Part of a small language model's weights: rotary positions.
Each number is 50 + 15 x the weight over its row's rms, rounded and kept within 0 to 99. Layers, rows and columns count from 0. The size before them is the row's rms in percent of the matrix's.

# layer 3 MLP down (transposed), 768x128, rms 0.13, rows 170-197, columns 0-127
086:57 54 37 52 39 31 54 44 70 73 57 34 44 43 36 55 63 47 66 78 53 39 52 35 52 51 47 21 42 21 53 52 56 33 81 32 55 27 30 43 41 41 57 70 30 36 27 59 25 34 62 47 95 59 30 36 59 51 38 39 38 19 67 37 66 69 48 64 96 33 27 52 38 34 52 59 59 49 18 51 64 62 32 49 63 40 50 38 66 60 41 37 43 38 54 72 22 44 71 43 38 48 53 57 51 42 41 40 64 37 59 56 43 56 47 49 37 76 48 62 85 54 51 33 54 50 40 33
102:50 51 36 58 57 52 85 45 91 42 68 43 47 71 50 51 47 39 72 67 54 72 44 47 69 53 47 48 51 33 51 46 44 15 55 53 72 33 47 55 39 59 40 58 58 36 58 42 36 60 65 47 45 51 54 56 64 77 43 47 39 60 56 22 58 46 42 76 64 57 48 39 60 40 29 59 39 56 69 48 32 47 67 44 40 26 36 56 57 71 53 59 38 56 53 52 22 52 52 28 48 55 47 56 49 00 51 40 16 42 57 43 45 32 81 58 61 99 73 60 82 50 43 53 59 50 70 53
095:27 55 81 41 57 60 47 57 58 58 41 51 56 64 55 57 50 57 33 58 44 49 47 44 37 38 64 57 59 46 54 51 61 32 42 53 53 56 11 43 61 59 59 49 47 66 39 54 56 57 43 49 64 83 70 63 40 40 41 26 33 64 67 59 18 54 58 56 54 63 52 35 63 32 34 42 32 35 41 45 60 40 36 38 44 62 30 54 67 52 54 75 77 51 64 79 19 54 40 31 30 51 15 49 36 70 47 72 44 65 13 31 45 56 65 35 42 14 53 24 83 42 39 69 23 29 32 42
106:56 67 55 65 61 52 39 56 60 78 48 56 48 46 37 54 41 27 55 35 25 51 63 24 49 42 51 34 47 39 46 49 61 03 68 73 52 44 67 53 52 53 70 58 45 59 62 54 36 54 50 85 36 71 39 42 53 41 50 59 69 20 41 44 42 82 25 68 72 40 44 51 41 36 51 49 58 58 67 46 28 72 43 28 57 52 47 30 75 55 65 70 32 30 44 48 36 56 59 66 48 32 68 43 21 51 56 58 80 71 41 65 63 83 79 42 66 56 73 78 57 46 54 64 63 71 42 44
103:49 60 47 28 52 32 47 67 33 57 56 33 47 59 73 49 29 74 35 65 31 43 49 42 79 59 77 52 52 40 49 55 52 49 50 24 61 43 38 73 43 60 81 41 61 56 57 50 52 51 40 40 46 23 50 25 46 51 63 36 81 36 67 63 56 43 66 45 57 48 58 40 57 62 32 56 47 33 67 41 28 31 72 53 36 30 45 62 68 35 37 67 67 43 36 79 35 49 47 46 28 60 65 97 37 54 64 54 42 51 99 53 93 55 64 56 60 61 65 36 52 41 53 57 39 56 58 72
105:61 50 75 65 32 66 69 73 62 55 74 55 57 48 33 55 92 65 51 55 38 58 33 58 34 30 64 52 85 41 75 52 43 47 54 43 39 41 54 79 63 72 36 41 32 68 58 47 74 49 67 43 53 37 31 41 46 46 47 81 50 44 33 44 21 70 37 30 50 48 66 35 77 53 55 45 36 42 39 55 24 66 24 58 62 33 23 50 92 53 51 49 50 48 19 47 37 30 39 32 32 29 44 47 54 56 71 47 48 44 53 59 60 42 71 69 81 41 51 61 42 42 63 53 57 44 54 53
091:46 59 52 47 25 40 75 54 65 37 53 71 28 53 21 47 37 55 44 51 21 63 33 43 72 61 48 71 69 27 73 55 67 44 62 37 26 39 43 67 48 81 31 45 62 53 29 56 67 39 52 61 41 25 51 36 61 65 41 44 60 75 45 44 39 40 59 54 66 57 42 28 40 51 57 48 56 64 75 62 58 37 38 57 55 32 60 48 40 61 61 07 48 36 38 41 42 52 59 43 30 30 05 55 25 47 48 36 81 72 45 42 58 12 39 43 61 51 59 63 64 55 44 74 34 58 58 51
084:47 50 27 27 63 25 69 57 59 66 55 49 33 43 56 42 62 51 16 55 63 43 24 77 44 22 50 52 62 36 58 50 93 46 57 33 80 52 25 40 34 39 65 57 43 68 44 39 51 63 45 61 55 91 36 54 42 49 62 70 66 43 47 43 48 32 45 55 64 81 50 32 37 27 60 26 49 42 59 50 76 34 62 58 59 35 34 67 48 53 53 29 41 48 51 27 59 51 29 45 48 49 11 31 39 37 49 48 28 56 55 56 52 31 48 50 55 46 29 34 25 32 79 45 54 33 44 68
099:48 56 63 38 23 31 21 33 24 88 62 41 62 42 59 55 59 52 45 26 62 36 57 50 27 48 38 54 44 54 52 53 57 65 42 66 24 78 75 46 57 48 70 67 56 61 43 46 78 73 52 43 60 16 43 77 59 32 57 46 80 47 60 53 46 60 30 49 48 62 48 42 10 46 60 85 55 43 71 36 53 45 50 61 69 54 69 51 62 42 37 34 78 57 59 25 59 39 67 73 48 56 47 34 74 38 43 52 69 41 51 52 49 54 18 39 58 64 36 49 49 37 61 37 56 48 81 63
098:30 49 53 54 39 48 36 37 46 81 59 48 40 71 33 33 46 47 51 50 48 61 61 52 47 56 49 45 29 48 59 27 56 73 54 55 41 52 57 67 34 45 26 38 45 55 26 42 56 23 36 87 70 62 43 78 58 75 40 40 49 61 40 09 43 68 63 42 30 37 43 53 41 60 28 74 59 76 46 53 14 36 43 74 71 53 22 16 33 39 58 57 38 49 36 69 40 49 47 78 67 38 47 44 63 32 87 32 54 46 70 51 49 55 41 19 30 55 49 53 68 41 49 56 50 53 65 58
099:54 53 65 55 55 61 27 37 71 49 38 28 45 44 64 64 40 41 53 76 50 15 63 54 55 69 58 70 48 85 75 41 63 57 57 33 62 25 42 51 40 43 72 73 62 60 21 31 39 41 51 83 57 20 47 38 25 58 84 48 56 50 33 51 61 33 37 41 71 42 40 55 45 52 69 36 29 43 40 53 57 57 50 63 30 32 54 86 62 51 62 47 45 57 60 62 49 76 80 71 56 57 45 32 42 68 47 77 73 35 27 39 43 43 55 55 29 42 55 39 20 46 39 49 35 46 48 48
105:39 22 34 34 44 18 45 51 63 46 44 59 39 31 44 57 39 47 35 34 34 56 83 53 53 62 49 50 24 49 43 27 33 57 32 55 41 53 61 37 55 27 61 49 30 49 46 71 45 52 45 22 53 51 48 36 42 85 61 35 76 74 37 29 53 48 63 27 31 58 46 68 45 72 68 54 62 53 17 37 50 64 69 57 58 60 62 14 54 52 32 70 63 49 43 35 59 34 48 49 59 96 95 39 58 44 45 54 51 41 54 54 41 47 40 50 61 55 69 58 58 84 44 49 52 61 25 56
094:75 59 59 69 50 21 68 39 41 37 82 49 38 48 51 61 42 54 37 95 50 56 31 53 66 53 60 46 58 53 64 35 37 50 14 54 74 66 62 62 48 36 27 48 59 53 44 50 52 11 31 34 29 25 31 51 59 41 58 51 37 16 30 70 67 42 61 30 58 46 33 61 26 48 67 64 39 40 73 69 34 49 60 57 53 56 53 24 27 39 80 39 52 51 71 39 68 49 41 73 47 24 40 54 37 39 58 45 47 32 58 39 65 64 42 66 63 46 49 54 45 33 58 42 37 71 62 62
096:56 65 56 33 37 32 58 40 28 42 56 67 28 48 54 47 60 58 51 42 31 32 61 44 29 67 44 68 49 44 48 60 40 44 19 66 55 49 53 21 58 29 36 60 62 47 31 61 58 50 50 68 48 57 70 40 70 49 27 15 66 32 47 27 41 59 49 43 42 72 50 11 29 44 70 85 31 45 32 49 26 58 51 59 52 45 33 59 57 28 43 53 33 53 19 43 43 51 27 29 67 54 80 42 43 44 52 52 30 80 51 31 29 47 75 45 22 59 49 75 27 42 59 71 58 40 53 53
089:60 52 43 53 64 43 51 47 68 58 62 49 25 45 62 32 66 42 07 51 63 71 40 55 36 60 55 27 40 56 54 46 27 71 43 73 53 54 66 65 74 61 60 49 08 94 62 37 62 54 66 36 57 35 43 48 83 53 64 43 49 70 64 56 32 40 35 54 56 50 65 48 34 57 63 63 26 37 56 63 61 60 45 43 30 32 35 21 55 57 53 49 62 51 39 71 54 52 35 62 60 19 59 25 50 46 46 39 15 31 41 53 40 46 58 29 28 74 52 69 50 56 63 53 64 16 56 61
104:63 65 66 34 25 61 71 38 42 38 56 41 87 47 56 77 36 43 58 29 60 59 32 52 47 57 39 27 24 60 41 67 61 67 47 71 48 68 56 45 50 52 54 71 58 59 38 62 55 48 51 54 56 22 43 69 25 26 60 62 41 48 24 49 65 44 34 65 30 53 66 80 41 36 49 51 46 81 56 55 50 56 44 57 46 42 21 48 46 59 59 58 78 48 47 62 50 16 92 44 39 52 91 26 49 50 49 38 65 37 61 53 57 31 33 72 39 71 79 50 46 43 47 52 46 74 52 36
106:55 59 69 64 57 43 93 44 21 56 36 51 58 52 13 45 67 30 15 62 29 51 16 32 40 53 43 47 58 65 63 19 39 54 61 64 65 62 53 46 37 64 63 54 66 32 54 61 36 55 44 25 65 53 32 71 50 14 61 67 29 28 50 44 26 43 50 57 55 39 47 57 62 39 32 60 41 43 49 54 65 70 39 42 57 50 35 29 39 60 24 26 45 37 43 62 56 51 39 51 39 61 50 74 49 27 62 52 41 28 67 54 48 55 53 22 48 81 40 45 36 46 36 29 56 48 63 22
098:45 50 50 65 12 36 44 20 42 77 20 52 72 36 50 51 41 62 57 18 70 33 32 55 59 42 46 51 36 61 84 53 42 53 76 63 46 65 45 38 41 62 40 28 47 71 60 52 32 65 24 47 25 53 20 41 57 48 44 42 56 66 61 80 27 64 71 60 61 89 51 51 40 32 50 37 54 53 39 38 54 61 46 62 48 40 41 45 67 37 43 47 47 33 54 29 62 26 76 39 35 52 30 49 53 46 56 77 71 69 63 44 42 54 69 40 31 47 43 46 45 49 52 69 45 34 34 13
106:41 59 16 74 43 27 49 36 50 65 40 18 63 47 27 63 60 73 28 49 52 80 54 48 44 69 47 16 47 53 78 41 54 47 53 52 58 72 66 50 35 61 45 56 88 67 62 64 35 71 37 46 79 50 27 45 73 40 83 42 48 58 72 68 52 53 43 61 39 46 51 69 18 62 54 37 33 69 64 41 50 78 55 29 44 36 68 48 28 52 44 54 44 63 36 59 65 41 61 57 40 47 55 33 62 62 44 53 61 68 63 19 59 45 54 68 39 50 46 42 42 46 48 16 43 73 58 59
112:60 38 50 53 56 63 63 43 68 56 42 18 24 37 35 31 59 47 60 56 60 26 55 76 66 54 35 73 58 39 35 47 62 39 33 47 47 30 54 55 64 41 79 52 70 56 60 26 50 20 37 47 62 29 54 72 31 62 40 52 40 46 51 30 54 32 55 68 45 56 75 26 31 38 49 18 52 56 57 35 84 66 70 59 43 68 53 58 59 53 58 43 65 36 76 48 52 53 24 48 57 73 56 66 34 39 52 41 38 52 88 54 34 69 38 67 61 31 76 54 63 37 61 67 60 59 74 21
102:48 33 41 26 21 28 54 70 71 65 66 49 57 47 42 82 54 58 45 45 43 79 58 71 45 44 76 70 40 32 54 44 56 36 55 64 20 52 51 63 51 29 72 23 42 04 16 40 26 62 29 29 72 48 38 61 35 34 62 29 63 43 66 58 74 75 51 54 50 44 59 44 50 63 55 35 43 51 61 66 28 54 60 37 44 54 48 59 47 92 48 65 42 65 60 58 37 67 62 59 62 25 40 33 41 61 57 48 42 68 42 49 47 62 56 58 42 47 19 38 56 51 54 57 74 44 43 39
098:52 49 35 57 50 51 43 45 58 41 45 52 47 43 66 58 52 42 55 50 53 71 44 66 59 65 73 79 51 66 51 26 66 50 64 64 46 65 30 43 27 27 39 52 36 24 37 86 48 52 69 49 69 37 55 35 49 47 60 51 54 22 14 63 38 78 38 60 62 19 43 82 40 53 57 84 69 54 52 33 31 50 67 47 41 59 49 50 59 62 58 86 57 47 43 35 58 49 45 20 73 34 53 58 49 44 79 77 43 47 44 75 50 86 53 71 30 48 57 57 60 44 49 36 63 27 72 59
094:53 38 23 60 53 80 13 55 43 60 50 33 83 51 45 44 39 34 48 79 78 45 39 75 66 53 28 39 30 51 41 41 50 51 66 37 53 37 43 63 59 40 43 41 31 59 51 76 42 68 21 40 59 50 49 74 34 54 42 38 60 66 70 45 72 71 29 39 54 59 60 53 19 39 40 57 67 61 78 16 40 63 26 66 41 54 42 55 57 59 39 65 46 41 43 42 41 57 43 37 55 41 68 44 45 19 68 61 40 55 25 44 37 59 45 47 48 36 68 35 59 39 21 46 64 49 70 16
117:37 54 58 37 63 54 40 54 40 52 40 20 72 47 58 60 61 47 44 59 39 40 38 44 70 48 54 16 44 58 10 67 59 32 68 61 43 78 58 39 43 57 56 52 30 41 15 34 50 62 43 09 49 51 41 49 30 86 58 47 68 58 33 48 67 52 45 52 51 63 34 49 31 53 62 39 65 57 44 69 62 49 47 59 54 50 52 61 43 38 64 48 58 54 54 34 39 46 57 33 35 05 69 50 64 46 36 57 53 24 49 78 61 41 58 49 49 47 89 26 36 84 52 39 86 67 36 47
105:62 58 41 38 44 34 60 46 58 48 60 80 39 69 42 46 60 48 38 40 40 54 48 31 30 88 70 79 40 63 65 31 74 49 66 24 80 51 57 51 58 31 52 54 41 26 24 38 15 39 52 48 41 17 44 61 47 46 33 44 47 49 40 70 56 35 53 30 17 44 45 63 43 54 51 52 65 60 52 33 26 61 27 62 25 50 56 74 29 31 41 57 70 75 54 69 52 47 23 66 49 58 72 39 44 41 33 55 36 49 23 35 44 43 66 48 57 65 30 50 60 43 63 36 71 32 42 71
112:68 42 35 54 50 48 33 32 53 56 54 32 70 35 55 40 57 57 34 18 44 45 57 39 65 53 26 31 33 45 33 45 68 58 40 36 75 61 39 53 47 30 49 56 50 30 77 43 42 22 90 63 45 49 51 38 90 33 60 46 58 99 73 50 42 37 76 52 50 39 65 48 55 53 61 52 50 56 49 67 76 55 44 29 69 36 63 50 38 54 16 71 51 50 49 47 43 70 62 46 62 33 40 62 64 61 25 43 66 60 68 43 47 30 15 37 50 52 57 46 40 62 60 53 52 25 58 73
101:85 40 52 49 53 41 73 67 34 50 44 43 55 63 39 38 63 47 46 36 52 40 66 45 63 48 76 18 53 58 49 27 40 47 47 27 45 59 38 45 73 51 90 47 43 44 39 59 34 52 59 77 35 64 61 42 40 59 50 44 59 47 57 55 54 29 51 47 37 35 62 58 36 37 90 36 64 41 54 45 92 36 63 51 54 62 64 38 09 74 29 25 59 30 60 45 54 50 53 82 54 52 55 51 53 85 38 43 53 63 49 52 58 39 60 61 72 65 63 92 35 48 55 50 47 54 19 38
089:41 54 82 56 58 68 31 36 36 78 48 51 49 15 34 28 48 30 37 13 41 64 24 40 18 59 47 63 54 58 49 70 58 63 46 43 31 35 31 49 29 47 66 78 50 39 34 57 53 42 30 60 45 74 31 81 55 31 50 57 55 45 42 48 63 72 64 45 33 84 35 38 61 33 60 52 43 23 52 47 33 44 58 56 56 54 64 26 64 56 24 44 48 48 28 54 38 60 59 69 63 57 34 80 38 44 69 41 43 65 77 54 61 42 40 53 62 32 64 42 44 52 80 58 60 42 58 44
# layer 3 MLP up, 768x128, rms 0.134, rows 171-197, columns 0-127
108:47 55 49 50 50 31 35 51 77 40 29 54 58 23 53 47 43 53 37 06 72 62 52 57 53 45 46 54 85 40 45 66 63 73 17 53 48 35 50 53 52 35 20 56 40 76 55 51 64 54 69 28 46 39 38 65 44 33 41 27 75 61 61 91 58 53 32 67 64 52 48 37 35 45 32 51 55 55 75 19 41 45 62 50 47 55 63 56 48 44 48 85 36 59 52 39 73 45 23 59 63 49 49 67 58 47 32 58 45 54 76 42 19 47 47 46 74 64 34 65 62 42 23 68 46 69 39 56
092:53 32 49 34 40 53 53 57 53 56 50 39 67 45 83 35 45 55 53 43 53 60 62 67 52 52 62 62 16 84 62 28 24 66 48 31 50 31 44 77 42 54 34 33 56 36 59 61 42 15 50 51 72 22 74 34 26 59 60 54 72 61 39 43 64 64 58 51 72 67 41 32 27 64 54 47 33 55 62 26 53 52 44 57 45 76 58 75 37 29 66 52 40 64 24 34 55 64 50 47 40 85 36 61 51 28 38 49 23 48 58 47 24 60 72 50 52 77 74 30 51 28 57 48 49 63 51 52
106:36 54 52 49 52 78 56 60 40 73 64 45 27 34 59 39 43 38 30 61 71 45 38 46 29 63 58 63 44 45 67 44 62 69 45 58 39 52 33 46 28 49 47 45 59 54 57 57 46 95 46 37 71 29 68 36 36 66 57 71 44 63 51 70 47 42 67 34 40 58 50 85 41 75 11 53 32 36 22 55 52 23 53 44 32 41 33 82 22 46 26 61 52 69 72 44 57 73 58 47 62 49 41 48 33 50 56 34 50 33 49 23 65 34 75 65 51 62 53 14 41 41 47 38 42 54 37 43
103:28 46 62 50 47 52 39 13 64 74 40 53 43 44 37 53 39 33 30 41 69 29 47 45 67 48 67 73 60 67 50 43 21 67 12 46 65 62 72 28 60 55 36 65 60 54 59 40 62 35 50 58 63 40 41 62 59 78 31 64 21 60 37 30 32 51 65 62 25 61 46 80 37 60 69 44 38 47 67 44 67 65 34 48 59 48 25 50 13 58 83 48 48 55 53 46 53 62 24 46 54 32 50 37 62 64 74 41 60 43 49 48 52 45 74 51 31 52 38 35 46 43 34 68 19 49 32 35
093:42 32 32 43 47 53 77 64 40 34 62 32 50 72 51 56 76 16 42 37 59 37 37 79 48 29 60 79 40 48 58 32 54 70 68 83 81 63 43 58 38 56 49 74 29 58 51 42 69 66 50 69 26 63 65 39 56 31 42 37 70 54 46 63 39 61 52 27 42 52 48 57 59 42 54 40 39 36 46 46 27 46 54 42 58 60 63 10 49 69 36 61 74 68 65 48 44 28 30 34 53 58 80 86 63 64 77 37 52 43 41 64 34 55 53 39 57 64 60 31 53 42 54 24 55 54 50 59
094:59 49 13 56 59 60 56 63 58 49 50 17 39 36 38 34 25 16 48 50 57 54 57 55 29 42 66 47 49 37 45 46 37 33 55 63 45 81 47 50 28 18 58 41 52 65 38 52 63 37 58 39 52 46 61 33 42 78 43 77 54 48 65 44 30 52 56 47 36 43 89 56 40 60 54 75 47 39 45 54 51 29 62 52 63 70 44 44 59 70 45 44 60 46 56 65 51 44 27 48 56 37 57 59 49 25 43 46 48 45 33 59 22 26 66 57 26 67 55 49 00 30 52 38 61 59 39 27
083:57 74 40 63 64 55 46 63 47 45 41 56 41 57 50 40 39 50 74 24 65 38 63 48 48 65 26 24 53 50 44 97 60 67 25 42 52 55 79 60 40 50 36 49 62 29 54 44 20 32 43 48 42 43 24 28 20 53 44 25 39 76 16 74 49 46 63 60 38 57 61 41 42 56 43 53 55 47 52 45 53 68 51 77 43 80 45 48 28 46 42 75 50 63 36 32 41 53 31 22 39 29 49 52 45 55 68 31 60 42 63 31 40 64 59 58 42 18 51 54 29 80 39 61 36 53 32 49
100:45 30 58 28 65 49 57 46 72 54 65 56 30 64 60 62 41 27 71 61 45 53 60 63 24 37 65 70 55 41 80 62 39 79 79 47 27 48 37 69 32 46 51 51 44 70 84 55 56 51 71 52 59 59 60 41 33 66 51 29 42 34 61 63 37 45 59 21 43 32 55 40 69 19 50 27 58 35 52 46 22 47 63 58 61 65 71 36 74 29 27 59 60 48 58 44 43 42 36 29 32 48 52 33 26 51 45 59 83 69 71 62 25 23 56 37 56 56 40 49 60 68 60 32 66 49 57 61
100:42 30 48 45 49 25 45 60 32 50 47 50 64 44 12 69 52 36 41 51 62 54 76 34 59 37 42 47 62 58 67 40 58 55 74 44 59 46 74 50 48 66 73 39 21 42 25 09 38 45 73 65 49 17 38 51 38 66 76 57 45 42 54 74 45 65 56 40 33 40 51 75 53 31 34 44 79 28 48 62 57 57 64 36 57 34 53 39 49 79 32 55 53 54 67 79 47 59 60 33 48 46 53 53 34 50 52 59 71 49 24 66 45 33 13 74 54 65 36 42 30 51 62 54 40 65 25 59
098:36 53 42 80 48 40 58 54 48 44 46 28 64 52 34 50 40 46 58 60 63 52 36 42 50 46 57 25 56 27 49 52 36 82 43 46 40 55 66 48 42 50 64 50 29 55 70 84 45 51 67 43 58 47 71 27 73 53 19 30 72 56 23 48 46 33 38 60 44 48 46 20 53 45 30 26 51 50 25 39 50 59 74 52 65 63 41 56 60 67 72 52 40 00 52 41 13 22 41 41 68 56 51 59 50 30 42 49 57 70 39 63 48 32 32 77 45 70 35 36 56 61 42 37 64 26 33 46
096:37 68 47 56 41 36 33 64 48 73 44 47 75 82 42 59 47 45 34 51 70 48 49 46 68 40 55 38 74 65 48 56 48 55 39 49 39 57 34 43 35 51 54 54 58 57 30 39 65 40 56 54 69 41 66 39 67 65 62 51 25 40 55 40 51 60 33 38 67 41 57 51 18 83 69 43 64 63 40 41 41 24 53 53 53 43 53 62 67 99 41 35 63 43 22 46 44 59 46 62 58 31 52 49 45 51 49 69 55 40 62 33 56 59 35 26 77 34 70 31 76 51 63 56 43 27 35 41
090:69 25 45 61 41 53 20 63 31 33 47 35 28 32 38 51 62 38 68 44 53 46 48 29 69 82 17 66 43 62 70 33 26 75 37 62 26 51 42 43 52 35 67 34 59 54 39 55 52 49 51 70 42 50 56 10 63 20 50 48 48 34 49 36 51 38 53 26 41 51 60 29 30 66 43 71 28 40 27 60 61 55 68 63 20 39 52 69 47 22 44 47 72 47 40 48 17 55 39 32 48 35 46 68 39 83 55 62 41 40 58 52 53 56 66 44 69 48 44 57 60 71 42 45 46 46 71 37
099:36 35 71 66 53 39 46 60 61 64 52 42 70 48 26 40 43 60 32 33 42 49 50 28 49 64 33 64 38 46 34 38 64 43 76 43 49 43 60 40 39 62 46 27 67 47 46 60 99 38 52 66 53 37 41 54 20 45 45 58 47 77 40 52 47 57 54 46 63 18 50 31 37 44 49 41 49 42 38 30 74 40 67 53 76 44 62 40 46 67 69 55 60 35 37 30 37 40 53 50 34 53 10 60 50 28 63 34 72 54 49 83 43 59 30 40 63 30 79 55 83 55 54 81 55 75 62 61
093:78 68 56 56 74 51 54 56 44 74 47 44 48 63 84 85 57 56 75 47 34 52 47 32 86 57 69 51 50 50 71 49 35 58 49 31 60 43 37 78 67 78 46 30 63 35 48 60 55 45 39 73 71 64 70 34 46 33 34 63 79 42 41 38 39 54 62 19 41 31 52 55 63 41 54 29 47 65 31 36 30 43 42 61 68 75 54 54 37 56 28 55 39 40 38 59 73 60 34 45 57 67 74 89 38 35 39 67 53 43 35 57 59 71 56 58 50 60 56 49 42 54 18 57 48 49 50 28
107:66 34 49 68 39 57 49 60 82 67 47 42 28 78 49 51 43 76 18 60 48 59 73 22 40 30 55 46 15 58 20 63 41 40 41 50 48 43 54 56 39 34 51 39 54 28 80 63 59 75 71 59 45 84 63 58 75 70 47 67 44 60 30 83 26 59 41 30 67 76 42 56 43 32 41 51 61 62 52 59 41 42 44 69 73 55 59 54 57 49 77 48 49 39 47 51 59 62 42 52 44 71 48 29 44 37 28 41 35 31 28 41 49 39 58 46 38 61 55 48 85 50 50 60 54 67 31 39
094:46 42 36 73 52 42 77 44 69 43 66 46 62 53 53 23 26 55 60 29 57 48 65 58 69 45 69 37 64 48 54 53 55 49 81 56 97 65 82 42 43 56 47 31 50 32 54 40 58 38 51 52 75 21 39 70 47 37 60 39 41 39 62 54 68 56 29 81 52 70 65 44 62 47 69 43 41 50 54 53 56 87 52 32 37 49 63 37 57 55 53 55 74 38 43 53 56 51 44 39 62 38 64 85 48 60 32 56 58 33 24 40 44 28 31 72 66 75 32 46 51 26 74 36 27 62 45 66
107:56 51 76 42 36 46 44 53 56 30 50 69 37 47 32 48 48 57 37 44 44 28 33 35 60 70 32 76 51 33 38 31 54 43 48 46 67 44 99 52 41 55 61 67 73 36 50 55 55 78 52 39 59 64 61 48 43 26 54 44 62 53 36 35 50 55 35 50 46 54 35 60 39 69 45 59 49 54 81 46 50 37 67 71 47 35 71 92 41 41 96 38 62 40 72 37 56 39 53 50 84 55 61 72 54 45 43 60 46 60 40 53 62 73 40 29 73 35 32 60 57 63 28 37 66 55 62 37
107:63 50 77 62 72 66 46 34 55 59 41 44 39 64 44 57 70 34 54 74 42 45 63 49 63 58 58 31 46 43 48 45 65 42 40 35 68 68 58 31 43 60 45 50 55 43 30 73 52 37 46 68 57 58 63 56 38 38 18 33 71 58 53 33 32 49 49 32 57 52 69 17 51 75 35 64 48 39 39 79 50 57 60 53 66 48 79 25 21 99 42 54 47 18 64 20 45 42 55 47 47 65 69 51 69 30 73 17 09 52 59 54 47 44 55 33 54 54 64 36 44 44 38 48 47 41 33 51
110:26 38 35 33 63 50 65 33 54 56 63 55 58 59 64 59 31 44 54 36 59 67 52 54 76 29 63 42 69 63 64 51 50 70 72 71 46 21 57 49 58 51 33 60 92 33 42 73 37 60 77 49 49 52 55 32 56 28 71 62 43 67 65 69 49 49 39 43 49 57 56 51 35 83 92 83 46 45 42 51 59 39 57 09 43 39 36 42 40 50 51 65 47 47 44 62 37 60 36 50 52 55 62 36 73 34 24 57 49 13 25 23 56 73 53 58 51 64 53 54 42 48 46 68 47 32 52 67
104:40 64 29 66 36 47 30 40 36 55 90 47 52 52 68 44 54 55 35 31 43 69 52 52 37 38 16 27 45 49 42 45 32 53 49 43 09 65 44 53 35 58 43 44 76 60 51 60 76 39 25 78 50 39 32 57 74 43 34 60 35 58 39 79 40 50 64 43 63 38 48 29 45 70 84 61 44 49 14 65 65 39 56 56 54 36 64 54 53 45 29 50 88 46 53 55 74 53 70 53 42 58 39 39 58 63 57 78 58 37 38 46 45 54 57 74 37 41 46 42 72 29 60 52 39 47 83 59
087:42 29 22 59 56 59 48 66 42 67 34 87 59 56 41 63 28 52 33 77 70 61 24 19 39 63 45 50 52 29 52 64 35 47 53 32 74 38 68 59 30 42 60 74 61 29 47 56 56 66 56 64 37 30 51 59 40 42 58 54 47 44 58 40 49 38 15 54 48 47 42 46 93 29 66 54 51 83 40 62 37 70 88 53 48 45 33 48 55 35 44 71 48 61 55 48 45 30 38 61 72 24 24 51 44 54 46 47 60 68 49 46 47 41 34 54 24 51 52 30 41 30 49 43 70 61 65 74
090:45 50 64 42 36 50 63 53 59 71 23 82 29 53 44 34 34 57 34 59 63 33 42 67 35 22 28 64 47 66 41 53 44 72 57 33 28 52 36 22 59 54 35 43 37 64 45 50 34 80 59 55 81 51 00 49 36 37 65 49 41 66 51 63 43 80 32 41 61 50 45 62 54 38 50 79 55 50 51 52 62 61 41 49 58 61 70 25 75 57 36 55 58 46 66 42 51 40 53 60 33 61 39 68 50 85 50 40 37 70 93 64 75 47 53 32 43 40 35 55 40 60 47 49 63 68 45 63
110:25 44 44 26 76 47 56 34 21 75 53 54 48 34 51 34 66 37 36 45 55 27 47 13 46 58 40 63 98 33 28 37 28 62 61 43 83 67 75 63 41 49 37 51 79 59 40 52 69 36 41 27 52 48 63 37 58 43 54 32 61 57 70 42 39 63 54 41 43 40 58 55 59 32 50 59 49 38 69 49 55 29 78 59 42 16 79 34 38 42 44 53 40 83 40 54 49 40 34 47 52 46 66 69 32 50 14 52 46 56 65 50 42 51 42 37 63 26 44 56 49 52 63 44 30 45 55 47
098:60 30 59 46 59 69 42 50 53 66 45 64 56 58 59 73 45 74 36 65 78 36 54 35 61 44 49 37 40 02 61 68 40 44 76 47 51 41 65 32 38 63 31 56 71 76 43 83 44 57 55 45 68 26 66 41 27 32 60 61 47 47 52 68 60 48 63 57 48 28 45 51 26 43 62 26 37 58 42 24 38 51 74 13 57 55 46 70 43 63 38 58 54 29 44 66 48 51 71 51 52 19 48 56 34 56 57 53 36 53 59 52 56 28 20 57 35 45 45 50 11 78 52 40 50 72 34 36
102:63 74 56 35 51 56 64 43 37 49 47 40 40 69 37 55 34 31 44 58 41 58 61 33 54 43 66 86 42 43 37 43 36 50 47 38 75 32 36 72 24 49 53 66 60 63 39 43 46 56 28 50 49 28 64 40 42 52 46 34 66 63 54 58 17 99 45 19 31 54 58 43 44 42 68 47 37 69 37 29 45 28 44 37 47 42 41 54 62 34 44 60 48 60 37 37 37 44 30 37 43 54 56 63 29 65 40 70 33 26 33 79 28 40 63 25 34 16 70 59 44 56 30 78 39 46 36 37
092:34 59 78 54 54 46 46 66 31 41 47 53 42 72 56 40 39 55 19 62 35 57 42 66 38 60 49 78 27 14 51 81 64 44 42 56 63 40 45 47 49 58 35 40 72 62 46 64 48 52 37 58 42 66 84 42 77 38 31 42 51 27 43 65 72 15 35 60 54 73 64 62 22 33 51 31 44 70 47 46 62 63 79 52 54 51 27 49 68 61 63 73 42 59 70 27 49 45 25 49 20 73 57 55 46 75 50 43 44 54 56 52 69 42 53 66 45 65 49 46 50 74 34 27 42 77 56 46
080:45 24 40 42 52 62 60 62 60 66 57 38 65 86 53 62 49 72 69 51 64 31 54 47 75 63 48 50 59 67 55 43 47 46 50 45 42 53 85 62 66 71 37 34 36 27 63 47 46 54 61 49 72 54 31 09 37 39 65 60 58 77 53 35 54 57 51 44 50 09 50 72 35 43 40 55 41 36 40 28 71 34 44 24 44 57 37 44 78 66 56 48 39 42 40 39 17 40 35 44 69 27 85 68 70 42 45 45 59 40 50 58 47 56 52 63 60 79 48 35 28 40 37 67 65 50 38 75